Weights of a small GPT-style language model, trained from scratch on English Wikipedia.
Size: 8 layers, width 256, 4 heads of 64, MLP 1024 SwiGLU.
Architecture: rotary positions, no biases in attention or MLP, tied embeddings.
Each number is 200 + 20 x the weight over its row's rms, rounded and kept within 0 to 999. Layers, rows and columns count from 0. The size before them is the row's rms in percent of the matrix's.

# up: layer 4 MLP up, 1024x256, rms 0.126, rows 512-546, columns 128-191
# down: layer 4 MLP down (transposed), 1024x256, rms 0.116, rows 512-546, columns 128-191
# gate: layer 4 MLP gate, 1024x256, rms 0.123, rows 513-547, columns 128-191
up512,094,193,236,195,192,241,177,199,176,199,211,190,168,207,218,199,203,214,162,216,198,206,216,190,229,224,193,202,227,217,205,209,195,199,202,179,215,195,194,154,187,225,197,223,202,208,203,193,161,202,188,192,182,156,185,216,166,216,195,191,196,203,206,212,210
down512,097,211,191,235,209,142,203,155,189,206,198,219,197,229,228,177,195,192,165,200,177,183,235,211,222,197,165,201,185,202,226,220,239,197,186,209,183,214,169,235,170,202,188,192,181,207,196,213,181,195,202,183,183,239,182,212,181,182,205,146,220,190,227,227,203
gate513,084,194,202,179,157,226,218,217,187,203,168,184,173,186,220,185,192,176,197,192,178,194,165,183,193,211,128,201,212,185,220,226,199,197,207,214,252,209,199,206,194,158,189,201,190,177,243,197,212,174,217,224,211,180,235,233,197,243,171,198,198,167,194,164,190
up513,087,217,229,201,220,219,180,200,198,170,169,235,202,233,180,204,184,172,178,234,215,217,214,184,234,193,170,221,217,184,226,210,194,216,166,215,203,189,195,177,190,181,180,193,186,243,199,193,185,198,202,202,217,204,189,204,219,234,190,205,196,243,165,213,184
down513,084,201,195,223,219,150,227,150,208,193,254,222,195,201,176,213,193,193,194,233,180,233,198,185,195,199,170,202,165,163,174,192,216,217,197,197,172,185,215,207,211,192,215,175,204,195,170,184,216,179,170,204,217,165,165,171,211,171,220,201,205,194,196,226,191
gate514,103,200,215,195,190,201,225,189,188,218,193,201,228,213,182,203,181,224,213,183,201,210,223,174,238,200,228,174,199,197,222,210,210,192,242,210,231,176,186,228,195,182,215,224,180,204,206,204,188,186,216,192,174,245,206,186,204,193,202,212,200,188,159,156,191
up514,096,202,194,226,199,200,182,207,205,205,214,220,196,193,200,202,214,236,232,199,218,148,197,211,199,175,226,216,187,193,173,189,199,227,167,218,235,178,188,168,217,192,174,199,194,170,204,202,200,181,205,220,220,203,200,226,244,201,179,211,186,190,179,214,232
down514,091,214,255,182,175,192,179,232,171,228,228,184,203,201,198,204,217,174,182,198,196,184,216,215,210,184,177,206,189,193,223,181,188,202,224,188,192,185,159,249,193,205,164,204,222,176,191,195,218,210,177,181,199,211,191,205,188,201,193,208,211,212,203,209,183
gate515,089,193,178,230,182,176,208,198,210,231,215,211,214,227,172,224,186,219,215,218,215,211,202,204,219,176,172,233,192,162,187,219,205,220,238,207,219,203,199,200,210,193,187,200,207,198,201,181,192,200,181,194,221,201,178,179,215,173,162,202,192,215,182,219,213
up515,098,175,199,200,217,187,209,202,195,209,199,164,202,188,198,198,201,264,197,180,224,166,207,183,178,209,205,216,226,216,214,219,209,211,193,214,186,199,145,208,178,195,217,174,190,187,179,196,228,212,211,194,209,179,228,197,188,196,212,218,216,178,209,200,205
down515,099,197,214,212,201,184,184,205,193,168,210,192,193,239,216,199,230,187,219,203,213,199,227,237,200,185,197,205,157,193,194,190,233,180,189,189,172,197,172,198,196,199,190,204,194,211,227,194,183,186,219,184,173,203,200,157,240,196,179,216,169,232,154,190,160
gate516,096,209,209,187,213,176,187,195,218,182,217,200,202,166,218,202,209,212,187,172,224,203,223,203,176,237,201,168,188,201,223,213,202,191,188,197,232,220,244,217,207,192,203,178,203,208,235,221,180,195,184,224,177,222,189,211,229,231,185,240,181,168,213,209,198
up516,100,163,165,183,223,202,207,176,184,220,175,201,219,172,164,189,197,185,181,205,207,209,174,197,189,185,219,245,226,219,224,201,196,216,211,232,223,206,170,222,173,218,156,230,237,173,218,188,162,242,193,169,214,216,170,181,194,213,200,197,193,234,221,188,198
down516,104,174,182,204,208,207,189,228,198,201,202,219,233,155,198,219,215,172,202,199,147,201,190,184,212,177,202,207,170,193,221,210,204,220,192,186,221,190,191,197,165,204,160,191,206,197,200,220,186,226,178,161,201,206,190,214,235,231,212,205,186,207,208,178,239
gate517,101,165,210,176,181,205,165,179,214,213,186,184,177,216,160,213,191,225,214,221,201,231,225,194,183,212,174,169,173,197,192,214,183,227,248,218,196,221,218,162,234,219,195,148,187,211,205,209,206,210,214,209,164,178,198,204,198,183,227,171,215,216,204,173,189
up517,103,213,227,209,191,188,229,179,238,244,205,202,187,210,178,187,202,214,200,202,201,203,218,219,215,194,197,245,165,181,203,169,204,223,182,208,161,165,216,223,223,182,203,221,140,201,216,218,210,195,223,163,183,206,208,177,216,212,204,232,193,178,188,209,183
down517,097,195,195,192,212,247,189,203,217,164,188,194,239,205,182,226,195,193,201,221,211,210,194,185,206,174,187,171,201,176,181,195,214,191,243,178,204,206,216,190,238,201,181,150,217,179,223,223,182,246,208,201,167,205,186,221,207,228,212,190,183,216,218,214,198
gate518,096,182,222,186,204,216,213,174,183,199,238,177,177,217,167,207,199,193,155,213,211,213,215,199,182,190,204,189,185,214,199,172,232,165,174,215,173,165,243,229,211,189,217,230,233,184,211,195,212,214,162,197,217,235,218,204,192,193,249,231,191,210,233,226,185
up518,097,186,208,208,189,181,191,194,212,188,255,193,204,220,204,191,198,186,176,216,185,209,226,234,191,191,187,195,184,206,190,195,214,219,180,213,213,170,198,228,179,197,214,179,215,209,172,218,208,223,200,167,184,200,188,195,176,216,239,240,182,225,200,190,206
down518,097,204,267,196,210,202,259,160,202,178,190,204,186,205,185,220,161,186,207,171,189,226,162,169,197,224,204,169,201,206,186,196,184,190,200,188,191,229,199,227,221,199,159,211,248,199,217,200,178,219,212,205,196,214,223,223,173,194,218,215,229,201,224,226,193
gate519,095,208,192,187,173,209,189,201,181,194,170,217,239,204,245,192,207,180,208,218,243,148,202,208,190,197,200,204,186,210,225,210,212,210,223,196,190,210,183,189,179,197,207,225,230,211,179,232,187,197,194,161,185,221,175,194,215,210,201,183,226,203,194,178,238
up519,093,173,220,206,216,195,214,208,203,246,214,162,197,194,185,240,211,220,213,173,173,244,209,191,235,193,219,191,195,195,159,204,204,182,207,219,172,186,234,221,220,199,200,195,204,185,253,230,208,213,161,176,184,207,225,186,194,219,230,197,172,223,170,187,200
down519,094,206,173,188,200,169,227,172,204,188,218,203,209,213,178,213,169,188,193,202,201,204,227,158,206,195,212,206,192,182,197,173,217,228,199,188,177,176,216,210,209,195,197,191,219,192,223,186,166,190,166,241,247,202,205,183,190,195,194,224,189,190,200,192,219
gate520,095,186,179,171,209,220,181,190,187,238,220,186,217,195,197,203,215,204,204,205,207,192,236,206,192,191,171,188,198,211,204,196,159,182,189,190,229,216,193,192,204,254,207,186,169,222,220,198,198,178,183,177,217,225,226,252,173,188,174,232,219,202,197,207,194
up520,097,168,174,218,203,239,222,204,196,189,158,182,193,220,180,205,190,194,188,176,207,216,167,186,225,231,217,195,210,197,229,180,185,205,219,213,213,181,166,174,179,170,187,165,181,223,206,184,218,217,157,178,212,219,196,193,232,205,176,177,182,191,214,211,200
down520,101,229,209,224,186,195,209,208,185,185,216,195,209,205,195,187,196,209,162,198,197,183,226,186,169,191,193,200,172,197,188,230,192,195,189,173,218,214,180,175,207,163,222,212,229,198,210,201,200,165,216,175,181,189,208,203,185,187,197,209,201,204,177,171,217
gate521,107,213,187,195,169,169,218,209,226,224,203,183,190,198,191,170,181,167,207,196,205,207,195,213,193,170,203,197,195,200,156,194,225,186,193,195,178,173,214,194,183,211,221,187,204,203,210,217,207,227,206,221,217,188,215,182,210,177,200,189,191,201,182,172,183
up521,107,156,193,185,222,192,221,181,202,162,183,189,181,189,196,209,213,184,183,235,190,186,229,197,178,234,198,207,181,215,235,200,181,199,196,244,199,207,207,197,208,222,185,215,167,203,209,200,212,194,197,209,184,215,220,192,180,187,207,213,197,198,178,197,213
down521,102,165,187,199,174,159,214,219,193,196,139,223,219,168,228,215,195,227,204,210,217,209,181,205,183,189,187,236,219,211,203,195,204,191,196,211,238,179,222,213,187,210,177,224,194,217,176,232,188,229,240,191,210,202,155,216,195,201,193,204,212,194,205,173,204
gate522,106,227,203,168,178,168,215,218,224,192,252,193,186,195,168,186,201,195,230,184,217,203,211,197,186,193,188,187,244,208,184,196,190,228,209,197,210,210,229,235,199,204,209,181,230,208,170,217,263,201,231,204,226,201,217,208,168,173,204,203,210,250,212,208,205
up522,100,210,209,193,231,226,178,209,194,184,202,180,181,229,210,201,212,175,199,233,196,153,194,233,211,219,200,197,196,219,200,188,228,191,208,184,157,232,223,231,203,199,209,143,193,196,207,214,168,170,168,196,167,191,210,178,197,204,213,165,201,195,210,189,230
down522,102,234,218,174,204,206,215,202,184,199,202,201,196,182,174,185,206,186,196,198,190,201,197,199,195,218,199,182,173,173,249,231,202,234,194,185,202,193,195,207,168,170,188,178,202,164,199,208,248,201,228,170,196,224,204,169,191,159,204,189,185,209,218,189,207
gate523,097,222,186,210,186,173,223,190,196,214,186,195,184,187,212,222,207,192,205,185,223,186,140,182,184,193,211,219,208,168,192,179,254,238,206,178,220,205,219,205,171,206,186,210,183,181,201,175,222,216,174,201,212,229,222,219,213,202,176,201,194,187,157,203,224
up523,104,200,191,218,189,171,201,225,237,203,187,198,177,200,199,192,177,155,243,178,198,200,184,176,177,205,231,221,204,190,182,201,231,177,220,207,228,163,158,175,223,199,212,199,198,184,205,187,237,199,161,218,176,172,175,186,185,161,202,202,188,173,200,201,209
down523,101,206,199,235,207,185,181,194,198,207,168,211,191,227,209,186,204,206,196,221,164,229,201,169,200,196,184,238,171,200,183,184,213,202,185,165,252,178,205,228,206,182,179,170,183,189,209,200,224,204,195,211,211,211,196,218,189,224,222,196,230,174,247,185,222
gate524,102,201,215,187,215,215,183,182,197,173,214,178,182,204,223,207,223,198,194,223,217,195,207,204,165,181,186,205,189,214,185,227,171,213,182,179,216,229,234,186,241,205,202,216,204,201,199,173,186,211,208,180,200,202,191,234,226,187,211,186,190,226,244,210,180
up524,104,210,176,177,205,223,189,201,192,195,187,198,211,226,208,193,200,258,185,195,204,261,226,173,192,180,187,220,186,201,159,190,213,193,182,206,229,254,203,208,177,185,200,158,179,221,184,192,183,222,180,193,235,186,193,197,173,213,211,209,211,210,229,193,194
down524,100,197,217,236,187,186,210,186,194,200,193,240,219,221,174,230,211,196,211,206,226,209,168,203,179,231,233,189,169,203,217,186,226,236,202,198,195,171,200,169,217,185,191,199,179,197,207,225,203,195,179,174,178,213,204,217,215,199,185,225,168,206,190,204,204
gate525,100,222,214,239,173,224,216,185,181,172,195,213,181,175,229,184,180,211,167,182,200,204,257,202,213,206,259,207,214,204,221,195,160,186,200,207,187,192,177,198,232,199,191,229,209,228,206,202,189,205,206,192,220,190,160,214,207,184,178,207,216,214,210,168,211
up525,097,192,181,178,191,201,200,189,219,196,195,190,183,189,189,220,174,199,213,204,171,206,199,195,162,178,178,172,228,247,158,217,198,199,223,228,227,171,205,227,191,191,197,201,171,204,195,233,231,233,186,217,227,190,229,202,201,182,204,201,164,199,193,242,208
down525,101,206,200,184,200,185,196,191,216,224,185,173,179,212,201,183,217,185,213,170,202,209,227,199,186,212,233,185,233,258,181,176,212,172,210,192,219,208,205,209,201,207,199,161,211,214,192,206,243,225,193,200,186,182,209,222,232,223,183,201,221,206,214,181,193
gate526,104,169,178,196,209,187,162,225,155,214,187,214,191,215,218,161,183,216,207,189,200,201,186,203,201,196,199,213,180,233,206,191,227,212,207,210,216,188,187,185,224,210,197,190,199,191,205,164,215,190,176,208,219,167,220,179,181,218,200,218,168,198,190,189,231
up526,099,224,214,200,183,196,166,202,192,210,182,216,235,230,188,200,201,211,212,198,165,185,196,204,244,184,213,201,152,240,184,201,209,234,187,209,175,210,157,177,200,206,210,224,152,209,221,172,202,216,213,213,250,208,213,223,199,207,215,222,224,219,198,195,185
down526,103,151,203,199,198,208,233,203,178,204,181,203,207,210,237,201,199,206,198,207,221,149,177,211,185,173,229,229,198,198,178,214,191,200,188,192,191,179,165,193,174,161,220,226,165,193,200,187,208,193,153,185,228,182,196,224,199,190,180,213,181,210,197,166,229
gate527,108,198,203,208,197,230,204,202,217,191,205,190,162,202,202,180,215,198,206,197,261,173,166,229,195,183,187,219,207,152,181,177,208,195,205,181,215,225,195,181,226,189,214,188,189,205,189,222,219,164,194,180,229,230,188,188,230,204,189,184,215,192,173,183,233
up527,105,191,212,208,216,231,199,206,160,198,217,206,191,202,206,189,178,173,169,193,214,206,204,218,160,193,173,194,194,155,246,185,228,198,225,195,219,232,217,183,214,203,193,217,242,209,190,202,232,183,232,170,219,198,181,220,211,209,204,178,225,172,176,202,192
down527,105,195,184,192,203,187,188,188,213,165,235,177,195,234,195,181,161,220,207,198,192,231,228,213,176,181,187,217,205,190,207,165,160,193,207,226,235,217,217,174,213,199,225,197,195,206,204,187,185,175,232,191,204,205,191,238,193,179,199,156,188,168,245,231,173
gate528,093,203,217,164,165,172,200,196,152,196,203,202,181,185,209,209,201,231,207,211,219,205,199,206,190,217,210,209,223,216,203,160,219,221,245,170,167,206,192,160,205,192,220,229,192,221,152,248,190,181,162,206,213,197,203,221,220,209,159,224,227,211,187,207,215
up528,096,224,204,199,203,192,162,186,163,223,217,208,192,177,211,191,152,248,199,214,206,212,181,175,210,205,193,191,254,211,219,189,221,215,220,200,187,197,209,199,218,207,234,187,191,197,157,212,179,184,190,202,178,200,207,191,201,219,191,235,215,207,194,196,225
down528,101,195,178,153,181,203,167,200,225,177,205,194,186,211,197,159,212,193,214,200,210,160,204,193,208,200,184,245,186,186,205,211,227,188,171,233,242,196,185,167,183,207,212,211,244,221,196,157,206,167,196,189,190,195,197,165,231,183,210,199,179,176,202,206,195
gate529,102,225,175,208,199,190,196,206,199,222,221,205,178,192,206,203,227,199,226,196,165,199,198,192,192,227,199,210,210,187,173,196,215,199,246,200,233,220,216,207,202,210,240,152,196,200,210,199,201,190,206,197,197,184,204,185,182,215,214,177,172,245,205,192,212
up529,103,195,231,165,215,210,224,220,197,206,186,202,222,207,193,212,186,204,220,216,203,166,203,200,230,182,176,187,205,189,191,172,184,180,171,210,203,201,214,231,189,245,197,260,189,211,132,200,218,222,211,199,194,215,209,233,201,191,181,206,188,163,185,196,200
down529,105,198,195,187,194,194,204,193,188,193,176,229,215,215,218,175,229,177,190,185,234,180,223,234,183,191,182,181,208,165,212,187,185,214,218,165,225,219,182,250,180,188,189,209,196,190,195,219,194,231,197,154,205,210,175,197,214,202,205,161,183,149,235,196,205
gate530,104,192,181,201,174,205,198,200,226,173,233,181,183,215,212,234,166,196,209,208,221,190,208,202,205,202,216,181,169,211,172,170,189,225,192,197,168,233,216,158,195,190,207,206,195,186,202,165,232,242,199,203,209,228,187,167,214,218,187,176,178,206,183,215,184
up530,112,192,208,225,199,201,203,212,185,190,190,171,176,177,176,206,224,218,197,174,200,230,181,214,201,215,200,188,204,185,190,241,186,199,208,198,195,198,192,218,201,219,220,235,192,156,216,218,179,202,191,140,185,164,211,192,207,189,224,169,227,202,188,217,226
down530,115,203,166,179,212,202,197,209,197,208,181,216,174,189,169,235,153,162,175,221,231,221,209,204,194,169,190,162,177,198,181,223,184,198,241,184,224,176,202,206,205,213,193,200,204,190,216,212,206,191,203,188,217,190,182,245,192,216,183,211,210,218,163,185,215
gate531,100,201,208,189,169,179,188,181,177,192,164,179,203,222,212,208,170,182,207,241,218,183,218,223,185,234,211,175,215,199,148,203,175,181,178,203,183,184,208,208,181,203,199,198,214,167,169,234,192,201,228,203,200,229,167,241,178,155,187,208,212,182,219,206,198
up531,107,200,206,202,176,159,198,213,214,174,198,199,189,183,199,231,183,227,177,214,206,228,224,206,184,213,201,197,188,208,208,188,187,190,174,213,209,178,210,181,173,197,203,220,202,229,198,214,209,185,210,191,199,200,151,199,194,218,224,204,195,182,213,162,230
down531,110,217,195,180,206,166,230,168,179,162,193,238,172,207,171,203,219,221,188,180,225,208,215,181,186,206,181,184,205,211,204,180,192,180,216,209,233,202,228,201,201,211,222,210,226,173,193,203,186,194,214,226,180,241,174,213,169,186,196,196,177,205,175,230,203
gate532,094,139,214,199,214,192,178,238,210,187,201,162,204,249,204,181,195,159,214,241,186,186,182,203,196,219,211,191,199,230,216,196,201,211,184,186,229,184,172,189,186,187,192,163,225,194,200,148,217,198,217,205,202,198,240,205,215,216,192,185,211,193,236,233,173
up532,093,201,196,226,182,198,194,178,214,185,211,162,191,189,158,188,164,171,208,194,226,181,224,199,172,197,200,234,157,194,213,180,199,177,189,226,197,214,201,227,203,181,213,215,236,186,230,233,184,208,182,192,175,186,207,184,222,183,218,202,212,200,223,232,177
down532,099,219,187,189,194,208,166,206,225,226,183,165,190,207,234,181,187,200,201,224,210,183,225,227,208,198,169,196,217,226,175,205,198,172,194,221,240,192,199,195,221,200,233,192,189,243,160,190,178,205,176,194,198,191,181,202,228,168,252,181,197,187,186,185,170
gate533,089,183,221,152,157,193,191,211,188,194,196,218,196,202,192,191,183,175,196,170,183,184,214,250,200,215,222,189,200,222,200,209,213,213,223,194,195,237,241,186,200,198,186,208,206,147,213,234,166,185,200,205,213,184,175,166,213,219,189,206,220,185,175,219,200
up533,099,171,214,179,215,190,221,204,175,219,216,200,237,200,180,184,212,177,214,199,202,220,203,204,232,187,219,185,215,193,206,209,210,240,182,201,226,177,206,206,187,188,204,169,183,187,209,195,215,215,206,226,181,200,205,158,221,190,205,191,193,197,167,217,215
down533,095,200,204,199,210,197,217,179,250,193,162,201,232,181,199,190,248,186,174,194,192,192,176,199,241,202,211,190,188,206,167,143,209,211,189,189,204,219,176,220,198,224,178,186,183,167,181,195,204,215,206,176,177,199,185,183,218,216,173,225,183,189,171,178,193
gate534,100,207,222,204,198,210,223,185,138,216,188,197,215,190,165,194,191,188,197,176,178,188,220,210,237,204,221,195,204,218,192,145,182,226,164,217,201,215,184,207,199,193,202,186,207,153,218,166,198,205,203,180,222,184,180,197,194,175,208,181,204,172,226,208,205
up534,093,194,224,181,214,178,204,196,246,226,205,185,179,228,233,184,202,220,202,209,228,205,150,238,204,175,212,226,192,181,185,209,204,210,233,198,202,184,168,229,185,208,191,207,207,190,158,242,201,177,170,191,197,234,228,209,209,213,190,210,245,185,214,196,188
down534,094,209,204,175,212,198,173,213,216,208,215,203,194,194,184,184,194,174,214,185,238,224,185,172,177,201,229,218,190,190,173,185,238,210,204,227,202,192,193,188,219,196,211,177,203,173,209,213,168,165,158,194,187,181,201,227,174,221,236,165,196,166,191,190,167
gate535,105,203,204,204,209,209,178,207,180,227,193,227,205,155,214,188,209,203,201,190,192,207,190,212,199,188,214,220,210,210,233,215,176,152,241,170,185,190,201,210,186,216,151,198,164,223,195,214,192,235,171,208,210,182,229,218,223,218,175,177,210,187,199,214,173
up535,103,196,194,210,226,199,167,234,202,214,227,230,185,223,174,245,194,203,178,196,206,202,215,150,235,211,215,156,206,181,189,182,200,213,211,178,232,174,167,209,203,224,176,220,138,215,149,185,184,176,220,191,210,192,212,232,201,173,198,214,214,219,187,199,267
down535,104,220,192,221,179,212,196,200,172,186,199,217,200,209,187,218,197,205,172,198,170,231,180,201,239,198,241,202,167,218,188,230,208,163,197,210,217,216,193,215,189,208,212,226,204,203,211,197,212,190,208,186,220,216,205,185,190,233,195,214,185,214,159,210,184
gate536,107,199,214,213,236,202,220,192,205,208,227,218,173,188,207,180,208,209,183,147,199,175,170,198,217,184,224,191,193,176,203,187,200,176,203,196,178,194,230,196,152,188,215,193,195,190,184,203,185,180,174,218,205,209,205,218,187,169,204,203,222,246,186,239,228
up536,109,238,217,185,191,190,159,209,244,223,199,214,207,203,186,162,166,204,149,195,217,175,157,198,165,215,206,193,224,224,196,187,220,183,216,202,171,217,210,186,210,200,168,200,206,216,191,167,173,180,181,171,206,190,213,198,201,195,175,191,203,229,204,189,226
down536,105,204,206,236,242,201,176,190,189,192,220,190,210,218,201,197,172,201,205,150,192,213,180,241,201,175,154,201,204,190,164,217,181,186,199,217,184,241,185,222,191,183,217,197,223,214,209,228,218,226,181,209,214,222,199,202,204,182,185,212,194,205,228,213,201
gate537,099,206,250,225,191,174,212,159,215,193,220,241,213,188,229,190,194,197,191,220,184,207,234,210,234,215,202,146,190,235,211,206,209,185,195,172,177,178,195,226,211,209,181,225,154,170,187,175,209,190,209,178,190,199,178,181,198,189,220,172,188,226,187,197,209
up537,103,163,196,219,177,208,185,233,210,197,179,247,191,186,244,224,213,234,206,206,187,177,199,176,214,197,208,211,171,225,186,176,227,211,205,204,196,184,191,202,235,202,179,229,211,245,196,208,188,180,187,207,192,192,223,208,192,203,203,202,171,176,157,178,185
down537,105,200,224,194,187,182,196,182,208,212,169,245,183,210,203,193,174,212,216,218,183,207,176,180,198,195,200,193,194,200,194,216,186,233,215,187,234,185,143,223,203,196,180,212,170,195,190,227,194,199,197,176,224,191,239,213,192,212,197,206,219,203,201,204,214
gate538,105,202,198,197,154,220,226,225,222,222,195,193,198,215,186,174,164,218,209,214,191,193,216,178,190,211,177,174,206,175,210,196,193,191,204,202,242,257,178,202,161,224,213,186,223,224,191,200,211,200,224,210,212,228,171,208,236,212,213,203,207,218,211,226,205
up538,102,218,190,238,200,198,161,198,219,195,190,196,184,219,196,180,222,220,231,173,185,157,197,209,185,203,202,195,211,185,216,191,194,183,245,205,201,196,205,184,231,216,208,200,224,185,203,208,226,178,213,184,177,207,192,181,197,180,177,188,226,213,217,182,187
down538,106,195,210,217,173,240,195,210,231,222,182,230,167,173,189,183,186,203,204,204,199,206,209,187,190,217,187,189,196,179,194,226,200,216,176,216,239,219,171,172,194,182,190,204,221,174,158,158,222,189,161,200,180,203,199,221,233,191,182,178,216,235,234,199,205
gate539,108,225,176,190,209,163,208,225,212,198,204,181,254,187,192,205,203,189,176,212,210,205,173,176,196,187,185,178,243,204,210,197,153,187,201,178,224,189,189,228,204,207,227,235,217,179,163,182,213,210,263,194,189,184,188,159,182,204,189,193,192,179,220,164,179
up539,100,188,180,199,201,179,198,183,197,226,230,178,176,179,191,204,199,187,211,184,192,203,193,202,188,188,163,214,185,181,212,207,196,197,206,226,210,203,214,162,190,200,162,209,235,182,201,208,196,190,218,198,191,240,190,213,207,212,194,244,211,237,204,204,177
down539,105,221,194,224,225,196,164,222,180,211,188,220,197,195,145,195,229,191,198,186,178,196,233,167,196,203,190,187,182,164,209,192,206,168,186,211,191,227,215,170,183,209,179,239,220,201,210,242,188,233,194,187,182,182,195,195,184,222,262,199,233,217,188,221,209
gate540,097,209,181,230,165,222,214,227,227,204,211,200,218,232,139,150,216,210,192,179,209,173,184,211,142,217,202,193,187,168,207,206,212,207,208,208,189,197,193,210,187,207,231,187,211,227,242,217,214,177,209,220,174,206,180,185,231,176,177,210,213,128,209,196,153
up540,101,189,201,180,236,198,216,163,179,191,194,168,176,243,201,215,211,196,224,188,200,222,203,201,183,166,205,189,201,216,182,184,176,189,144,188,215,158,190,212,175,218,174,179,202,214,179,176,209,199,213,199,184,203,200,201,224,231,188,208,183,197,188,222,208
down540,101,197,201,220,192,209,179,221,199,188,208,211,205,182,255,208,248,214,219,214,193,208,184,194,208,198,179,220,186,174,161,217,200,222,221,206,183,213,233,174,218,186,190,193,179,193,218,196,153,208,184,197,180,221,186,173,177,192,206,183,194,198,203,191,206
gate541,085,186,173,188,208,207,213,209,234,184,216,222,214,233,205,229,223,219,224,207,178,176,197,208,214,160,206,211,182,228,205,212,193,218,214,168,185,213,209,195,198,184,163,160,190,181,199,164,202,194,164,198,182,214,200,211,238,184,229,182,176,171,175,170,204
up541,089,198,202,193,180,179,219,175,192,191,183,196,191,178,193,184,213,206,213,194,229,206,212,228,224,212,192,193,177,205,201,167,236,177,181,201,213,177,199,187,181,218,207,181,192,187,189,206,193,181,229,222,227,203,221,172,187,201,187,202,218,246,246,160,186
down541,087,202,196,179,177,218,205,213,215,214,174,175,209,205,203,228,212,186,200,213,194,186,217,213,191,230,194,203,194,186,210,207,196,196,215,196,173,180,204,185,190,177,219,185,184,199,199,212,189,223,219,205,196,196,191,217,214,224,173,171,188,183,212,183,178
gate542,103,197,206,182,219,209,235,227,199,223,193,196,234,199,210,212,194,203,212,165,229,203,199,210,171,170,182,196,208,213,219,156,202,198,212,216,197,212,195,226,202,171,226,217,196,223,187,190,215,173,202,196,209,201,183,204,206,201,205,210,207,173,222,232,213
up542,110,234,189,161,235,205,212,231,190,193,193,227,198,170,190,217,211,217,159,204,215,212,205,186,195,219,177,200,227,209,229,219,207,207,178,175,181,218,182,197,176,199,210,218,170,210,186,217,224,192,203,216,225,211,203,188,191,150,225,188,177,210,199,217,172
down542,106,213,206,198,181,197,184,213,162,226,188,223,230,231,209,204,226,207,184,189,166,222,196,169,200,197,222,229,181,215,200,222,228,218,199,217,161,180,221,218,195,179,197,204,173,198,203,172,209,191,225,182,245,202,174,165,217,174,234,160,188,192,241,164,160
gate543,154,237,151,208,181,190,190,235,218,186,223,163,262,215,199,191,193,187,177,212,155,193,213,192,211,239,169,227,205,184,190,194,210,187,182,185,204,205,224,213,207,211,198,217,223,193,186,182,208,159,230,199,193,164,196,157,217,206,240,190,225,200,180,259,216
up543,120,176,188,207,200,202,221,213,203,218,207,235,236,201,201,203,192,204,212,250,195,175,227,213,216,176,193,192,181,212,178,209,222,185,212,195,204,241,189,187,215,197,220,221,191,208,200,192,221,173,200,188,242,205,206,209,182,229,182,230,172,178,171,190,230
down543,117,181,193,179,229,217,93,208,203,191,165,154,180,185,167,208,173,228,205,208,194,210,205,213,187,189,197,184,199,192,231,193,193,200,193,211,206,184,195,217,227,205,185,191,194,193,187,186,210,231,191,192,181,207,198,201,158,195,192,185,210,203,181,171,201
gate544,095,187,203,175,192,188,187,178,154,205,220,234,201,194,200,156,226,182,185,197,227,189,172,218,230,190,193,181,180,235,211,215,180,218,216,207,179,171,191,210,191,194,224,202,220,206,209,192,210,195,186,190,225,206,206,193,217,196,192,194,172,196,212,219,204
up544,094,187,220,199,173,235,196,193,186,240,194,183,212,171,204,175,189,205,201,179,198,178,225,215,218,199,230,200,223,198,205,159,239,212,202,219,205,203,180,181,241,202,212,173,178,212,201,226,202,209,218,206,183,217,217,193,207,211,212,238,204,206,210,205,180
down544,099,190,216,191,223,213,174,206,200,176,188,181,221,219,201,214,221,205,180,222,228,217,208,182,217,177,189,216,228,177,209,193,210,203,214,201,240,166,196,196,214,235,184,222,224,193,196,210,206,212,218,186,201,204,182,209,155,187,197,212,225,206,155,195,158
gate545,104,217,207,152,214,217,188,210,183,193,190,172,225,186,233,204,193,201,206,230,160,180,170,188,243,217,171,200,181,178,162,199,165,186,216,188,187,210,169,216,164,219,226,200,222,192,198,193,224,188,182,200,203,212,214,231,194,191,223,171,180,215,215,209,240
up545,099,167,211,225,240,195,211,207,188,161,219,207,233,227,203,185,213,217,217,211,232,220,217,189,193,179,180,194,209,206,199,193,191,200,167,214,222,168,203,203,217,212,239,174,216,211,198,213,224,202,231,218,185,180,206,191,206,176,179,205,203,216,195,227,195
down545,103,191,218,219,214,209,196,225,204,213,235,224,242,200,212,210,196,205,191,190,182,189,227,203,188,182,193,210,195,224,207,224,217,228,212,172,230,186,156,188,230,170,187,197,213,222,189,162,197,243,179,237,210,202,216,207,208,190,202,221,229,208,216,198,181
gate546,101,196,248,197,187,209,214,181,218,194,207,216,227,199,202,192,172,226,234,199,227,219,225,198,193,158,197,200,222,192,184,188,208,198,218,188,193,210,231,213,181,204,174,200,175,216,235,216,217,227,205,206,197,174,186,193,195,207,213,176,181,167,235,195,152
up546,106,183,205,201,196,217,203,202,184,238,186,204,180,179,201,206,208,228,245,203,158,199,185,203,212,154,209,197,212,193,165,206,213,185,211,154,171,160,213,190,172,177,203,197,171,205,201,195,198,203,188,182,176,233,207,181,209,175,188,185,229,195,209,202,190
down546,101,221,177,195,167,198,203,168,191,206,214,192,178,183,181,169,168,198,209,194,228,198,204,215,225,214,235,221,204,150,224,239,248,177,212,226,178,206,196,194,207,194,192,187,184,169,205,210,201,192,206,162,208,220,172,191,218,186,209,182,153,200,198,205,202
gate547,101,184,198,203,179,220,168,243,203,167,198,201,192,196,193,151,188,212,186,193,164,235,195,219,188,187,219,187,218,224,171,209,182,161,202,195,146,205,207,205,226,184,209,216,211,224,235,231,193,178,174,200,186,175,197,225,174,189,220,204,200,225,229,203,222